From a checkpoint of a small transformer trained on Wikipedia: 6327 steps.
Each number is 200 + 40 x the weight over its row's rms, rounded and kept within 0 to 999. Layers, rows and columns count from 0. The size before them is the row's rms in percent of the matrix's.

# up: layer 4 MLP up, 576x224, rms 0.0436, rows 466-486, columns 112-223
# down: layer 4 MLP down (transposed), 576x224, rms 0.0399, rows 466-486, columns 112-223
# gate: layer 4 MLP gate, 576x224, rms 0.0451, rows 467-486, columns 112-223
up466,096,166,210,246,162,155,201,209,210,233,246,142,231,227,123,244,221,180,248,140,224,163,86,203,246,188,229,187,157,185,250,199,252,184,230,285,209,157,175,206,225,187,175,158,179,116,145,183,203,148,187,248,192,187,228,199,187,200,210,215,158,111,165,200,148,187,198,257,190,186,209,194,212,199,238,256,125,202,177,188,173,217,218,216,183,280,267,145,217,213,253,251,186,269,207,257,130,147,176,186,215,204,195,156,238,165,185,308,245,263,145,227,176
down466,095,102,177,226,145,177,160,116,198,161,219,212,173,222,226,212,189,229,189,170,196,192,177,245,239,296,150,201,213,196,170,172,234,222,243,230,216,223,198,219,209,149,206,187,169,168,211,267,226,236,194,235,187,213,194,258,263,215,192,217,248,200,191,249,207,204,198,190,173,185,181,159,142,238,189,190,199,147,137,173,257,202,180,160,267,179,172,175,230,215,182,234,272,137,202,246,215,246,265,248,177,212,113,261,216,94,252,217,228,233,207,185,209
gate467,099,145,103,177,253,227,167,149,201,179,170,201,223,214,245,309,121,189,201,152,223,157,202,245,186,265,157,241,214,216,278,212,163,181,254,183,258,230,185,186,156,168,175,204,227,166,229,238,139,225,175,181,256,240,205,180,198,210,111,138,238,207,213,239,212,201,236,169,204,181,129,273,171,105,139,178,186,148,250,194,220,300,164,184,166,208,187,219,171,142,210,172,208,229,255,173,210,216,207,255,179,122,194,162,283,199,180,260,188,228,278,202,158
up467,100,147,139,194,189,210,150,191,226,112,139,249,212,232,175,249,160,197,178,135,204,231,195,210,212,217,198,234,280,198,235,220,146,198,247,174,167,224,158,210,188,259,177,207,200,175,157,144,196,176,165,173,239,198,200,173,184,147,207,239,138,196,196,167,182,74,127,205,245,223,219,205,185,243,149,188,197,191,227,212,134,199,158,246,190,158,238,178,199,170,206,109,231,149,132,115,266,222,187,199,142,189,253,205,237,185,172,261,237,99,234,175,264
down467,101,219,235,157,214,187,131,137,193,225,201,223,174,136,212,230,200,241,153,228,136,273,223,207,181,208,183,257,200,184,193,185,235,196,145,182,192,219,248,249,181,290,219,136,85,212,157,86,156,193,249,170,209,179,196,291,176,153,188,179,158,238,179,134,193,249,178,179,245,165,171,206,185,225,242,217,193,236,144,235,101,178,211,165,198,236,191,208,197,160,247,174,235,209,233,221,141,212,244,145,124,237,175,224,101,228,277,213,215,173,245,152,143
gate468,088,252,204,248,189,221,161,152,184,189,286,172,244,224,202,198,205,229,128,271,162,219,218,197,203,189,243,210,231,230,218,153,150,267,166,162,170,169,251,99,193,185,213,238,212,219,206,205,201,198,155,212,211,248,191,189,205,135,189,232,304,253,145,243,220,245,204,216,223,216,134,229,224,192,256,301,227,230,189,237,258,200,246,235,144,163,273,180,206,188,192,246,194,106,161,296,222,200,244,208,198,252,154,182,290,233,187,203,175,206,169,80,205
up468,091,137,126,204,210,232,237,195,194,217,148,178,168,210,208,198,197,236,154,205,199,200,233,198,175,178,194,169,139,191,203,220,147,185,275,194,230,151,236,126,155,225,188,251,159,248,175,241,218,217,230,155,231,160,196,166,218,205,229,202,189,235,183,225,158,184,240,271,263,200,181,181,211,148,185,187,226,159,155,181,164,194,198,236,215,197,199,207,173,229,134,224,180,220,289,185,226,198,262,227,141,263,235,147,134,168,210,168,163,234,153,128,229
down468,095,205,268,192,236,171,155,221,181,197,219,234,224,174,258,212,201,182,190,223,207,246,193,156,242,198,211,266,309,197,208,197,214,223,95,213,166,167,203,212,155,162,181,237,251,305,199,239,229,218,247,226,183,192,167,204,145,182,198,171,180,200,192,204,216,271,224,149,233,280,203,243,162,229,166,210,204,159,201,135,173,200,161,176,126,237,281,222,190,249,253,184,216,225,174,200,166,144,207,143,131,221,171,304,216,227,146,184,186,205,211,211,119
gate469,097,170,267,193,143,184,254,227,130,258,219,158,212,238,150,202,161,157,303,193,211,179,187,232,238,222,196,222,173,196,255,212,222,262,240,185,152,216,262,147,181,229,219,173,183,142,82,184,214,195,236,166,204,169,296,206,227,190,227,226,231,167,163,284,215,180,240,191,171,222,229,146,249,181,197,277,148,279,262,175,163,168,218,225,194,179,264,230,225,225,193,236,198,223,80,251,208,203,280,190,216,166,152,168,261,230,207,171,197,222,153,185,153
up469,098,205,143,164,162,131,206,207,203,155,198,233,269,225,205,205,221,143,161,259,168,124,198,167,138,233,217,153,188,180,215,209,150,219,271,209,203,163,224,215,221,151,241,185,202,262,169,255,243,232,195,230,227,208,249,180,172,177,162,252,224,187,203,230,237,245,227,172,206,226,198,282,234,233,157,199,280,199,158,175,120,196,228,182,282,200,225,202,168,217,150,278,140,245,247,154,180,198,194,206,142,106,221,171,197,206,239,158,240,149,165,243,266
down469,098,232,197,213,193,233,196,215,176,229,223,169,162,140,193,216,199,232,219,149,291,173,255,260,200,191,235,291,214,153,207,173,207,224,219,185,225,195,221,184,181,188,243,154,152,186,209,193,149,256,212,197,193,234,169,245,231,192,124,192,162,209,222,146,280,230,243,195,198,218,98,218,226,194,191,185,214,212,203,193,231,118,159,230,149,192,159,228,186,172,253,191,188,223,214,208,239,179,164,173,237,277,255,198,214,222,249,243,196,163,279,170,208
gate470,099,190,157,187,151,228,243,158,257,207,143,173,212,187,125,182,183,182,200,180,146,265,141,204,127,167,171,193,178,239,136,191,170,178,270,247,188,165,151,164,202,226,178,185,248,257,227,283,178,191,170,221,159,172,217,235,155,261,95,202,189,200,174,229,253,207,205,139,158,179,156,226,189,226,168,205,177,224,218,255,237,211,139,209,191,178,182,220,123,190,144,281,254,223,164,148,196,312,214,178,183,176,236,201,187,179,160,213,174,236,259,237,216
up470,103,255,159,225,200,228,174,179,182,200,133,187,156,215,154,176,177,196,201,179,190,283,199,232,207,157,163,151,172,213,208,159,139,118,200,229,221,144,233,244,252,171,196,205,183,145,211,254,128,159,252,217,302,213,155,188,181,214,163,148,144,188,197,132,206,239,196,214,235,107,148,185,218,190,176,142,140,191,185,195,184,147,203,226,201,127,173,249,147,201,259,195,209,273,167,184,270,196,185,137,260,208,114,200,199,186,240,278,97,156,247,180,227
down470,104,201,182,288,194,211,197,181,216,242,228,287,206,195,187,137,182,248,152,194,184,258,235,129,194,176,213,119,198,189,141,120,200,195,120,191,200,226,180,204,211,269,302,152,148,248,171,132,114,215,173,238,119,106,159,253,172,135,200,205,214,240,220,270,143,169,214,216,167,231,222,181,139,219,169,268,179,217,141,232,219,154,240,189,235,221,222,170,226,179,231,218,251,231,195,228,224,160,219,210,227,193,123,164,168,230,165,186,191,186,305,259,148
gate471,106,273,211,232,197,216,253,187,183,190,164,257,146,205,228,187,170,161,209,157,163,202,222,182,166,226,111,159,215,98,181,218,102,183,223,171,217,203,286,179,168,163,201,207,183,214,172,261,213,193,259,222,233,247,173,257,201,216,171,223,233,239,254,265,191,241,167,228,271,228,230,189,192,158,219,237,141,135,243,196,149,189,193,166,240,205,256,202,201,203,173,242,189,168,182,154,148,143,248,187,209,208,191,116,214,279,125,186,157,167,272,202,158
up471,103,183,202,228,195,137,228,182,109,240,155,233,125,184,197,224,190,236,141,176,228,203,205,205,243,206,153,211,143,188,210,130,273,188,158,232,163,224,222,238,148,302,241,211,194,147,202,219,160,161,213,165,170,135,181,155,222,259,216,188,208,172,228,189,202,150,174,240,193,185,245,122,257,212,170,239,172,231,196,142,215,144,210,217,259,301,177,219,221,191,220,182,148,228,209,204,244,192,199,151,248,184,171,130,195,223,215,174,186,182,182,181,234
down471,106,179,251,210,135,149,155,171,130,220,212,206,221,236,195,163,183,165,191,173,217,192,169,145,170,199,234,205,195,195,203,200,187,148,191,265,56,221,271,229,184,128,214,236,183,233,177,163,162,252,207,214,207,241,247,164,155,183,192,260,177,226,264,190,197,250,197,144,195,127,218,161,169,246,142,99,189,213,215,183,167,232,138,224,216,216,193,204,196,246,243,208,190,219,227,154,222,213,262,116,201,250,190,277,210,175,281,241,192,228,205,185,180
gate472,110,99,192,217,244,188,207,237,229,192,270,239,188,165,199,299,229,184,186,198,215,174,154,216,239,187,204,186,175,192,203,211,217,221,208,164,215,185,224,197,209,249,173,221,216,180,191,188,256,168,188,136,261,130,132,171,201,236,143,251,190,192,209,321,181,229,223,167,198,185,151,202,175,154,237,146,211,184,146,103,196,191,219,243,223,223,254,258,206,110,189,211,221,184,192,251,261,263,239,204,236,202,171,279,164,151,163,189,148,237,271,213,188
up472,105,167,243,247,179,214,230,144,210,220,229,206,194,194,208,266,124,266,226,130,187,265,143,202,209,163,187,155,184,206,265,194,263,200,271,217,186,137,199,197,253,268,221,186,169,196,216,245,296,196,212,228,296,164,223,224,240,237,133,271,205,201,185,183,166,207,195,203,130,183,172,176,187,216,215,172,193,203,216,165,224,175,235,223,210,212,167,243,140,179,163,211,218,247,151,274,190,213,179,211,215,177,239,219,131,152,229,161,222,261,247,216,225
down472,101,205,236,189,187,169,249,224,214,170,221,212,253,193,199,220,132,264,235,184,215,212,178,207,245,135,196,184,143,209,186,117,219,219,195,198,213,198,218,182,218,189,140,185,166,201,243,211,216,180,210,168,242,207,188,51,265,161,210,264,197,237,229,214,193,248,213,242,212,222,203,236,263,235,192,172,180,215,175,159,235,233,191,209,174,230,190,223,125,225,209,176,228,152,200,163,178,200,182,264,263,151,206,237,186,239,280,215,164,188,171,256,200
gate473,093,288,199,236,220,190,228,191,145,249,228,232,274,201,228,189,163,182,192,196,220,249,248,219,248,232,164,143,212,246,211,191,132,177,222,245,279,158,247,250,158,120,220,260,183,258,247,166,176,252,234,229,201,179,212,207,184,146,232,180,221,255,175,179,204,246,147,206,242,157,149,249,158,268,209,219,257,210,219,189,132,191,189,148,185,265,172,250,198,187,232,194,208,182,180,210,205,201,183,219,197,203,210,208,194,211,194,165,199,204,239,199,189
up473,090,159,240,179,263,236,177,239,292,244,152,174,178,194,198,229,240,185,215,257,212,248,226,160,199,186,194,223,178,191,128,220,230,177,207,158,151,232,145,215,208,172,204,182,180,214,196,207,324,111,204,222,231,264,262,119,269,214,196,192,182,215,241,225,158,247,131,108,160,246,219,274,227,171,209,269,169,187,171,175,200,132,215,169,210,185,156,123,177,204,162,170,276,272,218,222,242,219,224,158,198,94,195,201,179,163,215,178,204,230,185,217,202
down473,086,249,221,223,261,254,194,194,149,213,142,251,256,204,216,187,125,215,159,262,211,126,159,238,209,120,224,234,167,258,196,124,175,247,151,204,272,109,201,231,188,183,216,293,142,244,240,189,205,158,193,292,159,216,153,174,159,251,245,159,233,254,119,167,242,260,229,226,164,191,186,250,211,265,174,161,217,187,206,166,132,130,207,218,144,290,171,220,196,237,253,167,150,192,211,176,215,202,179,210,202,301,227,202,188,169,126,212,151,175,236,203,197
gate474,103,83,126,251,244,209,230,187,246,154,204,171,212,268,131,186,169,282,193,284,169,226,238,205,245,259,147,188,239,198,247,244,249,243,238,248,150,281,218,237,196,191,198,200,200,143,236,178,217,154,244,228,157,176,191,229,195,206,231,82,138,145,245,157,229,216,230,292,248,241,239,217,162,233,202,167,201,191,150,183,235,207,249,201,207,210,203,191,220,172,280,228,226,137,180,191,109,190,175,191,232,189,145,189,256,238,210,227,234,195,184,201,227
up474,104,202,214,252,178,145,174,233,165,257,267,167,178,143,195,206,283,261,180,209,206,186,253,212,113,179,212,145,180,245,163,215,183,278,211,211,202,169,166,217,253,175,170,168,220,232,289,177,260,237,189,174,216,150,100,264,169,123,155,216,177,223,165,211,175,187,202,218,174,127,224,258,119,154,193,193,295,183,161,134,144,222,170,196,256,237,190,247,148,249,186,203,208,277,253,229,201,205,125,239,127,185,288,208,188,152,192,239,168,199,178,174,233
down474,105,188,171,249,219,213,248,145,155,268,209,193,100,138,165,172,218,181,160,193,138,138,219,242,287,224,171,234,180,214,120,198,174,257,218,186,183,245,172,190,236,204,167,164,192,212,173,215,255,152,166,192,249,195,205,210,232,215,242,223,159,147,178,244,172,265,179,181,141,187,204,124,212,118,179,190,251,169,265,247,213,150,194,197,159,224,213,260,211,85,205,231,223,153,217,223,223,271,105,167,227,221,245,157,176,277,304,198,236,228,150,229,254
gate475,095,235,185,194,200,177,253,215,224,152,172,200,187,211,208,312,163,178,233,135,243,197,120,258,156,238,193,181,230,265,219,236,209,182,211,253,208,195,156,94,188,207,186,179,267,189,116,237,178,240,185,168,247,103,228,221,122,251,215,154,100,146,192,132,185,188,311,292,231,217,207,210,155,247,249,138,241,237,264,138,243,232,144,184,231,178,184,175,158,203,190,215,221,193,176,229,199,245,213,148,153,205,189,217,248,187,196,196,185,161,140,167,209
up475,100,234,166,234,274,271,161,222,189,205,207,207,241,178,172,182,242,216,183,172,185,177,138,167,232,174,198,231,248,203,189,192,207,211,263,110,221,246,235,213,289,227,201,212,149,178,231,221,238,119,270,206,243,249,193,221,198,210,188,264,295,235,195,209,186,168,221,154,194,286,226,213,236,110,164,134,204,232,193,195,157,165,174,219,262,236,174,209,223,145,117,213,232,212,208,134,230,106,182,262,302,229,181,196,232,210,196,222,224,162,208,163,249
down475,099,179,189,130,192,228,207,177,136,178,129,113,188,203,166,232,138,125,296,171,190,173,195,255,186,243,218,200,261,210,192,186,179,183,193,179,221,161,166,220,220,258,152,99,227,281,203,160,206,268,209,192,206,204,168,209,183,210,176,115,165,197,177,216,243,195,152,255,152,243,177,183,180,176,210,264,202,185,231,184,167,252,157,164,243,178,215,150,176,183,174,220,212,255,217,204,260,186,171,223,115,144,232,192,187,190,239,155,176,219,171,199,243
gate476,100,169,114,170,177,199,215,194,255,256,199,215,213,236,196,157,181,204,178,300,120,124,174,249,193,192,211,209,213,189,245,164,176,243,220,169,212,247,198,267,265,171,210,128,215,214,221,202,208,216,210,153,152,157,193,203,229,156,240,192,198,158,122,251,249,291,189,199,107,196,223,188,129,161,218,139,223,169,261,214,180,152,181,218,157,279,224,213,303,191,211,137,237,162,217,199,187,213,259,145,213,202,202,197,212,197,161,157,234,263,196,179,216
up476,099,262,177,148,220,194,196,195,162,169,146,193,194,126,158,247,212,215,262,229,224,207,206,229,133,256,221,207,256,248,193,245,238,202,201,191,123,106,264,240,215,66,184,227,198,147,223,149,215,187,238,199,201,225,147,158,183,165,164,263,206,245,174,149,167,183,246,165,227,145,166,192,274,219,165,162,137,192,182,157,132,238,166,196,155,180,204,203,236,146,189,192,197,152,174,262,200,123,158,190,170,197,215,195,193,232,212,215,175,173,227,141,249
down476,102,220,251,258,240,135,151,256,214,136,252,249,146,263,134,237,196,244,287,149,198,206,206,226,245,144,214,181,219,209,176,193,155,127,210,215,192,207,176,229,196,272,161,309,169,207,283,206,230,154,190,221,287,123,157,240,167,183,250,202,139,261,204,249,226,163,206,190,226,185,258,191,202,184,213,186,246,251,144,196,162,241,173,153,245,157,168,205,186,185,189,178,160,201,153,252,103,245,170,170,236,261,117,184,205,276,187,145,155,180,200,190,234
gate477,097,245,190,176,199,186,159,245,257,177,178,189,170,165,90,278,230,220,200,169,245,253,229,166,260,276,204,230,215,201,207,180,165,172,199,182,167,237,252,211,125,232,241,227,205,220,199,285,214,286,227,209,103,242,196,172,168,202,207,117,227,234,226,189,174,195,180,165,195,191,174,211,157,252,262,154,220,164,219,213,207,249,247,177,206,242,208,182,183,188,264,218,212,209,186,252,258,170,255,243,213,259,238,155,218,316,170,207,181,174,180,207,127
up477,101,186,182,249,276,151,284,240,268,246,220,141,160,180,187,254,224,264,206,227,153,227,253,239,208,162,186,244,201,197,221,230,242,216,139,208,245,156,264,138,213,195,172,227,227,224,186,160,234,172,249,168,240,271,146,250,156,232,191,242,162,159,206,283,144,170,270,248,218,112,195,197,133,252,171,215,185,223,279,209,177,202,220,232,195,195,247,145,149,209,235,163,193,223,203,228,253,246,210,227,227,152,172,284,167,240,205,234,226,213,241,213,242
down477,104,149,167,216,189,172,211,160,148,246,221,232,198,182,167,215,243,203,105,207,162,203,242,240,217,156,166,253,151,192,196,186,224,184,154,235,212,128,292,106,206,210,141,132,198,186,181,237,250,159,77,202,191,240,225,195,195,118,210,207,229,250,248,245,199,171,262,145,176,157,245,240,266,214,190,191,226,168,188,203,198,203,204,181,185,202,230,157,184,217,281,231,180,212,219,188,210,193,178,140,169,263,156,265,282,225,180,160,199,168,183,132,140
gate478,101,185,186,147,210,181,147,259,202,238,221,182,175,219,159,187,152,168,178,263,185,207,208,185,163,236,145,204,235,186,174,165,124,143,223,234,235,277,140,216,230,218,173,193,247,268,191,241,161,225,232,205,255,191,216,219,233,216,161,127,278,207,194,278,221,210,190,192,201,208,219,211,140,161,169,235,180,222,185,193,230,221,280,168,240,285,249,182,151,127,195,120,306,182,248,155,178,167,273,198,231,220,226,232,185,166,115,230,222,269,175,190,215
up478,104,152,192,225,201,210,227,173,256,226,190,227,197,276,234,206,162,148,157,138,242,195,180,177,209,202,155,92,155,174,186,173,166,224,158,161,173,179,213,193,227,184,208,234,147,183,196,212,164,162,195,210,172,160,256,134,164,270,216,240,171,265,251,241,181,198,177,107,236,220,244,230,175,280,171,180,305,99,221,166,161,239,204,145,101,147,202,190,246,187,207,196,226,184,208,169,213,195,204,196,230,163,219,193,233,225,211,198,165,160,178,245,181
down478,097,158,125,143,206,187,165,219,205,176,176,190,255,255,312,185,131,167,125,181,232,115,277,190,220,196,220,141,226,176,250,194,199,168,235,212,151,219,237,254,197,126,144,168,229,214,237,157,163,204,212,234,157,198,247,215,170,255,194,178,225,236,218,233,198,240,169,190,293,203,143,240,157,119,187,222,207,134,174,216,255,186,195,204,153,190,232,250,180,168,249,192,230,219,213,222,206,144,217,252,181,196,158,246,152,231,240,177,218,221,225,237,197
gate479,088,223,246,237,211,246,156,165,231,178,142,265,193,168,240,197,263,219,129,199,234,195,182,268,142,181,168,190,236,154,218,86,226,154,190,249,201,249,182,227,188,227,210,249,152,250,181,95,164,184,136,202,163,230,191,212,219,177,194,204,179,226,177,168,224,156,155,162,200,216,231,210,184,188,151,210,140,192,239,202,197,199,180,139,84,242,183,163,179,258,243,219,179,156,224,148,228,192,187,248,181,199,170,193,176,215,224,273,224,208,252,208,239
up479,088,218,209,284,250,203,209,237,188,270,171,180,108,201,207,142,306,119,180,247,192,226,211,285,194,198,229,80,167,139,233,251,245,167,250,244,230,236,237,169,273,181,233,262,197,241,227,181,187,156,214,199,220,175,179,206,214,175,163,237,210,219,160,241,245,198,187,256,224,237,167,212,231,192,195,179,133,208,210,239,163,136,234,212,180,179,224,175,222,183,172,157,231,210,210,261,189,154,103,150,201,194,263,219,172,145,206,208,264,200,205,265,209
down479,094,154,181,203,172,220,177,226,161,193,216,267,229,214,153,189,200,165,219,122,150,192,180,129,189,78,219,285,178,214,207,261,162,195,179,208,230,167,172,178,136,208,197,255,227,205,135,128,203,227,171,235,222,249,279,166,173,249,198,185,240,278,220,216,173,115,244,252,204,242,215,230,179,232,221,250,258,196,101,187,321,220,226,174,215,200,150,230,178,141,178,258,237,179,193,224,211,170,177,237,182,173,202,227,201,212,233,185,209,203,166,234,213
gate480,102,218,218,239,218,90,243,136,177,204,190,214,212,189,187,221,164,192,230,273,180,129,161,168,143,223,130,253,221,161,174,132,156,222,195,282,208,168,244,147,238,220,239,205,176,199,229,222,190,73,231,168,197,174,177,228,195,256,207,173,162,192,264,183,211,215,161,197,176,215,152,194,211,259,186,243,213,230,182,212,183,230,232,184,295,290,176,130,238,182,238,167,200,267,220,210,217,175,175,226,210,208,265,181,154,273,167,152,240,178,209,272,212
up480,101,223,168,172,226,246,156,227,262,215,183,198,187,183,182,166,163,166,224,240,229,156,249,268,218,192,161,231,252,263,241,192,234,263,182,223,200,316,124,177,192,251,206,246,197,154,190,185,222,175,248,219,198,289,169,181,218,215,233,147,183,256,173,186,144,205,264,161,226,159,198,142,199,219,204,134,210,254,171,294,211,209,254,191,153,243,261,264,225,219,176,143,234,183,192,284,202,154,211,171,120,224,178,265,166,155,200,178,246,169,250,237,303
down480,098,214,199,183,223,241,191,230,179,232,198,181,147,146,164,243,183,210,284,172,223,174,183,209,166,198,223,224,219,224,198,240,227,300,168,179,179,251,247,193,185,233,200,172,222,190,198,143,205,217,217,283,223,142,179,272,173,137,214,201,213,184,146,229,199,120,288,239,133,152,251,256,219,185,236,243,196,168,244,233,222,161,194,178,152,162,251,259,208,237,133,219,198,209,257,224,165,202,302,235,198,250,141,260,187,188,178,177,211,204,196,190,190
gate481,098,181,162,200,214,147,180,221,196,174,181,245,182,170,182,188,128,267,186,215,168,240,207,95,239,223,255,214,213,170,215,182,214,197,200,183,185,242,229,206,108,206,154,228,224,124,89,201,209,111,248,199,165,220,186,127,252,198,156,178,214,188,143,261,218,156,230,103,145,196,178,111,150,247,109,267,215,149,150,284,207,181,223,171,197,248,226,189,181,173,190,155,160,86,168,159,238,152,261,204,235,205,263,200,200,147,168,220,221,245,244,214,203
up481,092,196,274,195,238,94,234,239,128,160,211,194,177,264,158,206,199,220,248,256,249,176,208,216,191,195,220,164,222,208,219,170,189,210,190,195,155,158,173,188,279,164,186,157,152,194,221,230,177,206,264,203,266,232,238,201,209,163,245,177,271,240,262,209,150,253,249,253,250,155,255,218,229,239,211,186,252,202,224,197,189,187,236,151,203,179,192,169,124,222,169,240,168,176,138,211,122,190,231,185,92,161,212,237,187,211,244,181,142,178,231,141,226
down481,096,210,209,216,207,208,179,213,189,160,150,192,214,257,214,214,181,187,239,150,174,172,154,247,167,157,168,181,180,225,195,285,195,294,245,269,183,171,192,185,259,122,204,217,89,133,225,217,267,231,199,197,214,102,184,168,154,203,182,214,198,190,246,184,190,118,198,178,189,219,210,207,164,175,196,126,254,133,219,152,135,137,200,233,205,157,161,235,146,195,214,160,175,208,166,210,231,214,149,247,224,240,219,245,213,139,182,180,193,175,196,185,172
gate482,106,214,204,219,236,154,111,202,218,186,211,247,131,216,241,267,183,182,205,203,174,243,195,155,195,182,180,196,165,207,153,158,202,149,233,216,140,246,203,192,228,174,217,179,238,163,143,152,211,165,184,184,166,208,102,203,135,139,293,188,246,129,216,209,134,200,236,184,228,273,291,238,202,227,268,227,92,209,225,253,192,201,264,179,236,229,211,153,199,239,175,213,197,218,255,233,175,140,241,111,198,171,213,208,290,202,162,172,220,209,177,233,213
up482,105,183,236,199,143,181,214,237,190,224,171,219,287,245,243,192,245,206,237,191,103,190,126,189,173,186,160,188,188,258,108,138,235,230,234,279,251,189,229,247,211,220,187,205,161,108,175,185,184,150,170,172,156,147,225,221,246,180,211,121,161,149,253,223,233,260,187,178,202,226,179,247,179,188,177,247,204,234,222,219,209,166,214,152,266,144,203,214,239,192,230,170,201,239,145,158,226,165,261,177,173,250,159,187,146,134,169,131,131,229,192,227,216
down482,104,167,212,226,233,232,173,162,222,181,259,206,123,184,168,200,226,208,188,127,182,246,146,190,223,184,191,239,119,87,167,265,176,172,199,170,199,180,135,186,226,189,187,121,186,195,237,315,142,179,182,162,213,233,128,219,224,242,185,225,207,176,224,167,191,195,187,200,170,274,268,226,202,208,232,231,218,272,175,177,236,206,228,180,265,226,215,177,228,127,173,281,205,275,252,192,204,151,196,162,221,218,228,209,287,178,41,223,211,140,244,233,180
gate483,095,203,186,367,295,287,195,186,209,183,179,269,173,182,166,168,218,169,99,184,215,255,189,140,217,211,175,179,180,196,244,214,136,241,161,177,212,194,205,222,232,202,190,223,247,194,212,222,180,200,232,198,257,171,235,200,263,243,282,221,229,210,184,227,154,150,193,207,215,223,135,252,226,194,114,184,186,248,218,177,222,154,207,179,195,224,155,195,172,166,236,229,252,226,275,108,181,224,218,201,243,196,189,245,139,273,208,162,267,182,254,272,161
up483,097,234,241,212,227,205,183,215,188,208,46,241,172,205,158,230,187,237,182,222,150,120,204,251,218,295,223,199,233,225,181,231,152,161,183,180,170,256,171,191,223,238,212,236,206,169,190,210,241,196,181,251,309,115,259,245,210,144,141,127,276,213,210,224,153,202,211,137,238,276,174,105,261,162,95,219,192,262,197,261,192,225,183,147,227,211,127,213,221,174,194,119,242,149,170,151,210,182,135,243,203,198,169,152,167,169,184,232,215,223,213,208,165
down483,102,110,229,213,214,183,234,246,122,151,132,195,164,202,229,237,164,219,213,185,198,177,177,175,241,209,242,224,187,218,150,305,169,234,148,313,239,191,133,232,177,155,281,185,244,221,193,163,98,183,148,284,223,169,226,279,99,204,191,196,212,206,177,211,159,208,191,113,137,150,207,222,155,189,183,216,198,246,162,179,147,198,160,241,138,171,234,178,193,157,186,214,203,207,181,260,233,252,179,144,194,160,255,183,280,195,242,92,215,186,233,162,173
gate484,098,181,205,249,210,135,230,230,244,232,143,174,178,196,239,220,153,205,241,273,246,155,92,213,137,232,238,197,124,215,196,209,233,228,148,152,174,180,159,191,232,213,199,219,185,228,167,229,196,160,197,210,216,271,142,131,201,223,194,203,212,224,252,308,243,191,227,156,168,253,223,179,222,244,180,272,225,164,208,166,204,148,147,135,201,167,212,253,206,245,256,306,169,146,208,266,229,154,269,271,162,208,223,225,243,220,169,273,166,201,182,210,162
up484,102,233,108,192,185,250,207,227,164,149,181,100,190,171,233,140,291,248,203,142,165,199,168,154,235,106,257,206,210,223,133,226,234,162,237,178,250,177,220,165,196,191,147,185,248,188,193,212,279,255,186,216,230,233,195,247,177,262,194,227,152,148,179,222,227,157,227,237,237,207,241,258,122,150,234,118,212,185,163,164,167,139,179,181,237,149,184,192,260,236,199,139,218,222,201,200,214,137,197,150,273,203,170,132,186,190,175,165,215,150,177,151,215
down484,101,196,203,216,143,224,258,158,236,207,178,197,191,189,228,233,221,263,188,276,178,151,100,207,220,220,175,191,230,161,222,199,183,150,194,260,133,237,192,247,251,215,145,247,212,175,209,199,231,239,269,239,278,271,222,233,217,183,219,148,196,185,250,203,189,130,193,200,216,249,173,209,117,166,138,204,237,192,217,243,193,200,198,197,248,231,109,151,159,222,206,185,275,210,227,216,273,174,178,189,208,226,104,322,149,245,224,244,248,235,236,267,231
gate485,106,232,188,209,166,219,224,177,168,256,146,140,277,177,159,186,141,200,190,144,193,151,136,212,238,251,271,175,187,264,271,168,243,171,209,160,181,198,247,189,213,157,120,178,270,202,214,248,240,197,249,228,167,185,226,183,140,220,169,140,183,219,184,180,178,208,196,221,198,133,201,187,165,280,150,169,235,221,217,213,107,242,140,163,230,235,232,173,234,143,203,181,256,184,198,159,211,212,224,225,186,191,207,144,161,181,163,173,191,238,159,248,267
up485,103,171,206,197,214,199,178,154,211,209,238,138,236,216,268,258,193,158,173,210,169,221,162,231,266,189,186,252,168,186,197,204,184,249,179,271,152,180,150,158,183,241,237,163,218,268,220,259,283,198,154,258,132,210,200,203,275,206,196,229,185,263,190,198,187,188,205,227,158,212,163,175,210,100,170,269,177,202,248,248,225,219,186,185,231,165,143,126,224,179,104,228,265,161,230,206,140,195,194,166,246,204,154,236,217,212,179,218,193,242,230,185,176
down485,103,230,238,196,139,262,172,182,185,270,208,157,269,134,233,188,184,183,245,166,253,239,177,169,237,215,214,186,128,182,204,293,179,71,235,173,151,168,237,158,236,225,124,229,180,279,261,204,203,155,219,180,174,199,216,239,151,183,176,163,196,210,214,224,192,211,179,226,241,155,253,185,152,237,197,208,243,193,215,222,205,250,223,157,217,222,179,211,164,210,199,266,209,198,162,134,172,247,249,216,238,227,300,234,234,207,140,190,245,285,255,235,174
gate486,106,159,219,204,254,248,262,243,170,206,164,210,245,179,161,166,231,315,157,140,235,198,174,211,177,147,239,228,171,196,128,201,103,186,187,256,219,192,248,137,231,210,168,220,303,231,225,183,232,185,131,197,198,183,172,245,149,208,118,157,174,229,147,226,192,148,276,263,189,181,192,236,194,169,126,166,157,255,184,166,237,218,167,227,194,175,208,250,185,192,211,166,251,216,222,265,282,240,214,253,239,210,230,259,195,237,202,177,209,180,239,178,196
up486,105,260,243,201,150,197,121,152,229,187,214,157,207,241,168,269,136,230,191,219,220,273,224,227,263,167,136,180,184,211,272,152,167,195,231,201,151,158,285,170,235,196,204,240,179,196,193,262,207,244,228,176,205,213,223,186,179,198,180,167,178,217,85,280,164,124,216,257,229,282,141,203,255,196,191,199,196,277,287,263,213,239,236,141,106,224,193,137,225,138,220,200,222,220,261,220,142,234,191,218,235,206,225,262,158,197,190,233,174,266,233,256,160
down486,108,248,194,155,201,200,145,199,196,194,170,180,196,216,215,188,295,252,159,187,201,238,187,230,208,229,250,249,228,198,247,193,133,214,250,247,271,135,164,187,177,224,112,209,194,141,137,216,172,233,227,167,187,208,226,170,211,201,181,216,287,181,144,179,223,214,169,210,281,208,199,135,196,118,289,166,235,257,276,194,182,248,247,251,155,203,210,161,178,182,179,245,198,171,225,212,181,191,206,194,152,271,187,174,153,236,123,237,180,260,209,278,162